python train.py --head_dim=64 --activation="swiglu" --norm="rmsnorm" --norm_eps=1e-05 --positions="rope" --init_std_qkv=0.0247 --init_std_up=0.0247 --init_std_down=0.0 --lr=0.00184 --beta2=0.98 --weight_decay=0.23 --decay_shape="cos" --seq_len=512
Each number is 500 + 50 x the weight over its row's rms, rounded and kept within 0 to 999. Layers, rows and columns count from 0. Numbers have three digits each. The size before them is the row's rms in percent of the matrix's.

# gate: layer 9 MLP gate, 704x256, rms 0.0704, rows 363-371, columns 0-255
# up: layer 9 MLP up, 704x256, rms 0.0685, rows 363-370, columns 0-255
# down: layer 9 MLP down (transposed), 704x256, rms 0.0673, rows 363-370, columns 0-255
gate363 095:486516534528463493567413564426547504469521544527532609600418526418486537528556498509479521498486455528491544421472479377467387493511565421459471512549521442566498535516458454524459476538445567434497534608446478531548391465459501583449493483569476539491511495558479489481429522542408421446533608491527608459464520561459514525407524618517542460485486478471430549526511553459544464479480453533488413512482512478444529483459552509466492453510473539494486557530437520411592519379449503469568518501417478450503513569448464487548470420457468490527468498450495625587542389472483464469540523404569531534545483518503406465405424491563558509482468533522474457440527463484439516488516572513462571571349474409566509501525502469467549523419493521438504558525441433551401515520502449
up363 097:498503537501501535471499537552493437525461526525555390512480556512469496504617421443461405507515496511482534559482505524446564368530489547453472529556544542426441482497578588471574519469496405463517582485566457532495484539479486450470614502594534488500572515532495541587646528574493608486528432508477447470577401422475462502530518514551489485491493537577441566498468427464461517558486584490563489521623469599470465510481454481558633505574497441462472428467574429560445485580513512447453510424558555549534578470496415539543556532523471434428562484423478420442520473476421517455525475506497532486524480528531564615511489469424444533601484509489512574529501507532502477513524481535455482457563465574468567544566470506577476473578412409484490460546573562515544514547504468
down363 082:559496494524447471514483483418575558508576527567438575565604489504508455424477583527431570474466453495445433490487459535514471583457536553479581457480501433603554530545404448464406461522486622506503504520548478571517461497462466499576426548483459489492415513515438530412505495481464427440468545510477491490491511547493475487463485461503540503459521478420488513508426499547550474483430438515499561491495493469461491517473517481430411430454518582516403473474417536430569546486463486592549428612453494490436472598509526478516500459460581502533460520465476552588519488551576468461517475523513510505444431484494382516486420496508296546399539512467534502464522566498327511526426457536530470486452441442544412474473506468450526524406519511457499519426432421538569541414487482
gate364 104:480520472474446526471518484534503422552475405382483524510503461517585513506501604428563540466493438626595581466503542482504419516514486543436563449399485526490438426543488454497485547512575515513525496511574446518481465484490478521405578570525492553471536472550438474570500517486467592534442489546498574508565500567498510486512577439451584516514473521491516518538467500491563593548590443520536554468545493499459539566485560455563437508484467498560484499474525497408515518446528488449473408462592390501587501536420470440374417431492481508520547474475516484488563460471466494494375559520436459480543533510439489443451575563562480494517451472504580455552394500523410596569501435555522528511514493542563419524505588451515587615500489561591482465464416374571500535494453506
up364 105:534487467445431583544491406441470558471407484450475536493513514430483534462515504434466555603500510494567587544516443535442547574392541465569475469497537530484538441489421479425476545524480566541391626551419526554431586505540492521483419484510549435456558504482439495532528470567568460570544515478493500513505494498441563511477557408539473476547482566419418568451489506455569578584540483515483464624474495443531496458492478553463442504406472517498458461433489505370557588491477439520514472475520447460439439428528453474505439554528474543461537427490506500556475506562379481513567552468540534492503542497461493542531480502572525510620452557590530579352439513466585567494549539461502494465503412533600501533523524483378497557439510540484514502493502537493491562452565560
down364 105:524496621557463446543421530426502618468404506445495545387561520608476611540492535465515475509531496392525516534480518534511464544442450571446504464466390598552528527464487556419457485493478459547446532550484421490410503527543491513480500477392426526429507514472502495469546423532485519478516533632479522486523534515439622496513546494519581522504436462527476522495479545516476507519542432478561421572507491451425512587418507472497467476400487578561512513569467606454527504497478510492554498451603454395513497545478449475476573423494575531443511467439519466528451591530475507491407527545537546525561526512386478555519460542593662516580470583502498514480505508402537504617503468498508507546499480498460531530492507487483526445525471435510534566582516522588459502494541571
gate365 101:519504493551416517395500471427481546517509542451468475491443495465407427514495558530391540449505427500478496436444392485463554534529467490479516419544495493434557621477470490461621530550494567493558466410527496384630548562483474489451584553534551558570430497452532528450544550467541450485471484441561487513430476495515449561589453528477449484476489554561483460530537445466469535446418420528506383606520475527539536515450393482559521503435569559563487493364453533589463501546471547559458464515499530501449386463596550376495435505444520496461437446580561582562438501481492562534561476590418477477472492434540514567506481544560460500496478528526462475496494466514431505428498489501506497556519461458456461506446527538503438506541434535502476562533403549566566502514541513
up365 096:529463577377487530528575450463567585552509421549523553511496482505533498461505510417484501431455507573495493503510512452460528443435428507479466423518553554465480469452578541491459469519530414505518575462472462506523532524442449430445553508510567521482476465494533487517437543445579533508454584526555581457577437472340488513441457567486529579497339583535557535473527475540609532471552492532527511599545497497543520543507518476527546504443488442398457514536486394422415538512445432488498490488540528472498569494493515546384532459484465545555525541501420517507504442539554591560474451516546501570499474522511427460470584431527493524538538440511605461477501504416506541501524520474541437525412552464489439505473415443602550512507453491602540454473522648432440482520617564
down365 098:483482552580528510601534577496527615465527499381480461499417486410465526555500468503461588462421548589492498500460527569493461532492452415431533534495456421519503525571539555589504482512423531539544507485577583519409469478506509498532530424481486577600475486432594530486480509473417410429451474493503540537470509388579575449499528529573467498459512458493548492525471373577535501507534500414631514566509404514484424545538562400506489459486481587498494470553531522577441501544508512616420567521526456405558446555556565499461445558490490461524470505444609500520557491465483453520469530427566582530497527506528479402435480470505565530493450515560476508483444547378519434497513573515532443448549423505490535544522552566404498517511475523492496582517561497551480544478540506
gate366 107:490583494530454446528597423526536524501491546464354511584509553445509507512486475476512465451548502446572525478413537591479503571452463508449486490530524518554477481497435516428469523510638562539525423489618483433556536452470586497544548433456532515469497493474448527498455501502577479476532470495501496495490488526453522441439462538512510493464529474575524503534499555532496486477458544475411453568579546589475524531511489423472530488553540450562512555502616460466570480463488559401460517564493486449569518533476519532519469532528514464426521575562508462486566552545418492517472607424511561535593473530474511361476562562383451479510402533600492483598588486532488549496566512462410426512417551559515564525541533531513475483435470453532569500587461387461521505491501687
up366 097:562503507526481509544519446625422524416498513394491519416557501468437508611521630492489497517546406478456411423412485556523535499458528594476510521496503494452467597645454460555429466517453535449582565521471531544532355529515441467542340446461484492557527477477519519416520467616427571446436467439535504482507525460508537491508484460576506606461489535510494559532599529584491472487543528474472472549461465499589544594520496468517467483532480518458498526542455517565510509524546507485458522501536444512440498507476534536419514442502504505563579498611544501504452462590458514563408499587608441464438466515571525459635445545504527459522431440513442465503593425514429507497500529448441497523584506501460497504460515522580446478520474530458515462542489554516554478541515532
down366 097:425529482521557506455539447430547411446565504536483537417556494571484508450459564534505501520445526406527467513528476451483437487571524444418483509492495479543486452561458475375505555525532478474536536571482530510522445525521482504439511454450571421582482439548474570508482448500470477449511493439563526510574497547482520513458529459404509579438421569475430552428506484496489559508455528534440496510482480433454455529599563494472534526550440440574482554501508437592563487544475508482482548405492567462527564484439526465537526584475570468545492481450532535598489480585496407537586530578466441440490466470382450571406536484522692448547674487465508480541480473476559567555569519524403517475444467458501470480480431393488571476429392529459526480546474488490449563522515516
gate367 095:541495534496525546519530460598493525496565435465420503449505424525549566532451531435547421456468475499536514526517553493492506495442525466527495420458474471597556520444490521495450588523537516470518562486453503477528484476527531449594462477414481522480658557497576408593420489472459515501424454520539485611465575383530440429511582511521520526507509528429570540519421420532486446497497420503554500456470535494482419415521542563518498457491506504466436528501488502375493511497512409412483548391678527518493489565529471505458526481503540507507408469451565523492469434539470500529484554533423486387493516427538504381585497454442486513589380481473522530545530562449470441330511533556423523559525448565513492549472512495491557559512492453408501502517419501515486461504494517
up367 092:481452498513484441537454476529579570458474489632526595503532559460499473492531490517480481543421558545414533462511546476505448515483490430371479568539425544597469443550553531565417493509523538492528498511533513631467425479503446443478461450434521569426537447342608458471516495447441501463487457455521469557423511460494472534487456496559491538482441479499387584538397504571532529500498505553462573497496512439513500472536502495552467472532498488528451533494502562488509413567503514559494550507451520448583450482501528565416483516452567451504533439434484444478577469551470428462428455463525568401482516507383506446508581564683501519476513558423522489506497487480476512469556424575497438483560554529499515520420469469375505549479410527503488579511578506538514392550452527
down367 094:562523529468366417512441499583528459543470491493525411456388475461467500484453502437517503485588500504538522552557466453430546521504486416434457567521413509426519543523584465622495536540405495501487482510521369446460500467607547547498466537586445542500548550564480535534543503491452558497512525625374497509409503565493466538500517494489440488446517500521541465555563390469523543562535439448552459534488546513484575478494491545486532463440473571478631596465514403550528513376502521542544534446447535479425461525509524512417567492482497539489459486486433520493503495455462515522560530517533454557504603435491527476437520437508612509423476466512475480457455525535464588429524444496516590522406496473457429508461424543594487409459466394463526493580486551500482573504464458
gate368 095:471582488450460511477529512501481541549428516538411454484458504480542537403515468525390407490472459561463432419391487497460545505412500457459451485504481497577410503420399505431510565452526485467431506495579547518570554485505476541450562527571567514481505592472544497433508543513514514396448485554474450519424474474494504493511526506547524497579508524457495534452512549446518500434589456504508430474496494527527429475575511513510630520520505454585429543545547552511533520523406485554557491541486408456527477533532405457510435532521540403535541453552505568501448465468361380541542563519523474526569483528510511567508429498459459484487457467590449528453591452530553479503465517485620489502530518518546491444580411402564351506483489523393647517484435492545537495521511437
up368 095:486492497524492597539568572411511429517410423513416506571460505474549451460473488521505483534503402424372548562533445528596575471570549431462611559496453479540467491536548461460485566554448563604517507492461512511637439602420490479510465454505420454481483507510485458485448470510458529494532515456506438559424576556500530469437539459422547436536476414504532436507518474508464499553531485463458437510481509516545484586491481535526413574575409448411487556472468534572495441513474503496502492416474530474442462485515481474630500463504522550458507421517512487554455480461539564490471386485579472464558447453390534598423551438524498497506495543487426509481470494336472526490483534519485493463437529503615539412412432537402481556463519527506454533469533504473541520485423535
down368 096:493492472494525461537543484411474423511428435473488462593567430517564483453479585509475415517527427539444581489486503416529482487540558488505506579478468459536509447530538547480477526458527548479522560556497608481505520613511634444522459532510532542508523489513540549458530498501501554456475513513523422532537547604534481497455536548490605511524498510497475497470487572523499528465487540462516417464511523503581552534600578568449571461530456525554541476454508549496512537545471545496453525458553556434521510563548478413409574496465621507533596432408499516624432481451428465557567488465476564585542523498544552552434471518571557524521514536593467472380493510432486504482413444530509537557426577472549421439524384390508667536474470453545554546472580499502551428462529519
gate369 109:505476572468508498419515520528584442513384500395544413442505497408496488466409476475447462463563514436466550508435513417501496506421560470533615581455514470451505509530448540486464545542478495511470517493520522449510554565503524382534494521489497548529516516405418499505614588425469408494475541559458545530404482570546551555456550457499426456522539473483475472543576393390488460495568519409533501413518483494448497495499507416591453563560596489463518498564477499495515481485376533561510523551450488513563562560480557488469391464462415483480480571482539496514488490420371532426555493537415462508500507532482577519453547498505490520503443534569548549507592533609503485534477512596510509488485486543552516507522555498485366566498493510499422537508509403584506553587538439
up369 104:595455535502531379460529476585481460521476522511531504568599481491516454447466513578511561487604534469539467463543431531482468478481480447444504485508504492667505494533559694480450568543504505392492502526413464566471505500448521500478481517527487518476489469504431566510508466408475456515450567473503522494358491503551468470515439448435483516488447555459456493458406492550503494491503630584477524499421429514450450532540535529527395539524590518529607548475449508471468608400462460476557483379565505556446525472526496506434498536457508607539488419558468531446506464443471482485487440530517438583411522458522582460407537524507473512519484523508470455465525462626510453528526503406458649507486455452537493573464472441496455493545521516526477458547569509551469489450473499
down369 104:458498467496490527476492539582464548527523532581459472602473573484458495531549554486522521512417519538553477508417523659559490531563455560471448576557462525560508393484563564472537476544523464398431512541555524471474427518491604469529462572577469578554440519569453520434519430442426530487538542392505525446570570407541503475545545434486571533504504506488557466440446554495469632428545459592467494505523489480551493584519483518455534427508558572506583486401461365493488464550565469502461579479421497516445472574486416517525503557510525505452578511530507448475497514550511431512426521567510504501428500441445572481545461524598374437541434476450487463447494494502586515578515470481549494453464482415571547474519471533541446528489502447501544531551484594384540501492488534
gate370 099:558487445538496547415455507432515519463516565478562468446523505537509523509503494536503461491416574428503479502424499517494547562487563481484461503511424467537416609498521436515504527536472422542430454450599527609545580545461480441598453582455517534444403494463555500532525583452515462455448550585508482442451476512449576543438405520465528540512537531506541421594544508370453558590483483522455524547524414575467508503571538463554476603556479467586457417448465544543462460468357505529434513444436452598570444570549509492524500447537467545506549531433469523503455424530523523488562496557510534482499508479426493510529477556560455473578501520501453585437604467514403540527428507474444550587487471388576516474534507502495454468497484493548442428464493437527443387549493430
up370 106:533525503533448516506477552486455529480437434478454468442548499471500563547509510533564548542455504527573467531458594615512487505550614561477454519483461604503532418477602531514519417535583532523524471567583569461510541539341620519511437527516456398515440464386495559482550518555455522539522456469425505488468472469530523429427410453521444511513461535534568468487558461570427470407539512522476549359405519477514501476480440554436470457472518479522486543541428481480579446529533417515512481481570560530468506487476540540417525515524560421516436470550419523448556452494473488562413511630476567458548587477467496513567522430492506522497423570458498483542486505502458438572523429439389437455482501534479462468516581606469509482516483439497450617562489458563489511469468478
down370 109:396548531504498497568507429475471492480468504506509461392445484506499448581512522453498593531504587463577504469538506526499431492450532511540522470473522530491538506530510552579512504492537481514531466473545471579396460529326545550416457564515588566613435408471486486543390599552481532532455504530495470480516408460457441450469544517463466483438459497438503562502482456508460471449477464446498457505582484555579454516456458500449392503538493503569421471546508585409511485594518541474380467482678474444530516449457475491556508491589521481557444421496543436495459535423455524526451458517509444519519470496529440494534557542558621533475528551492516452495460550494387531647567455498520456630571549519473495535475490406472506535492531501432552572542523450498512477507470536
gate371 092:506511541499514516547506575571509483521545489490519496526508487584503492511450509455560369457497505482528498570466527473501571527523472509511579545482500470394459546532534449618497522478475560451503453436510593485439572433480561425526599479518539602553570533531544543581417511498463499465531510506488465558550473426511463433537557523572372556598446527500431463521421404516503512501574499497491497428530502491536559414510457418487494404550546555490495443487597482478499500496527467463559432439482465560441527495568477495557493369434569458494475438583526463482473541441383491561524509478478527422412512529479561509429508584401393462458511465468429422537452574565514485510451418616456477439517568494543435472569507456547452449518574479485437529432459450555577589485554513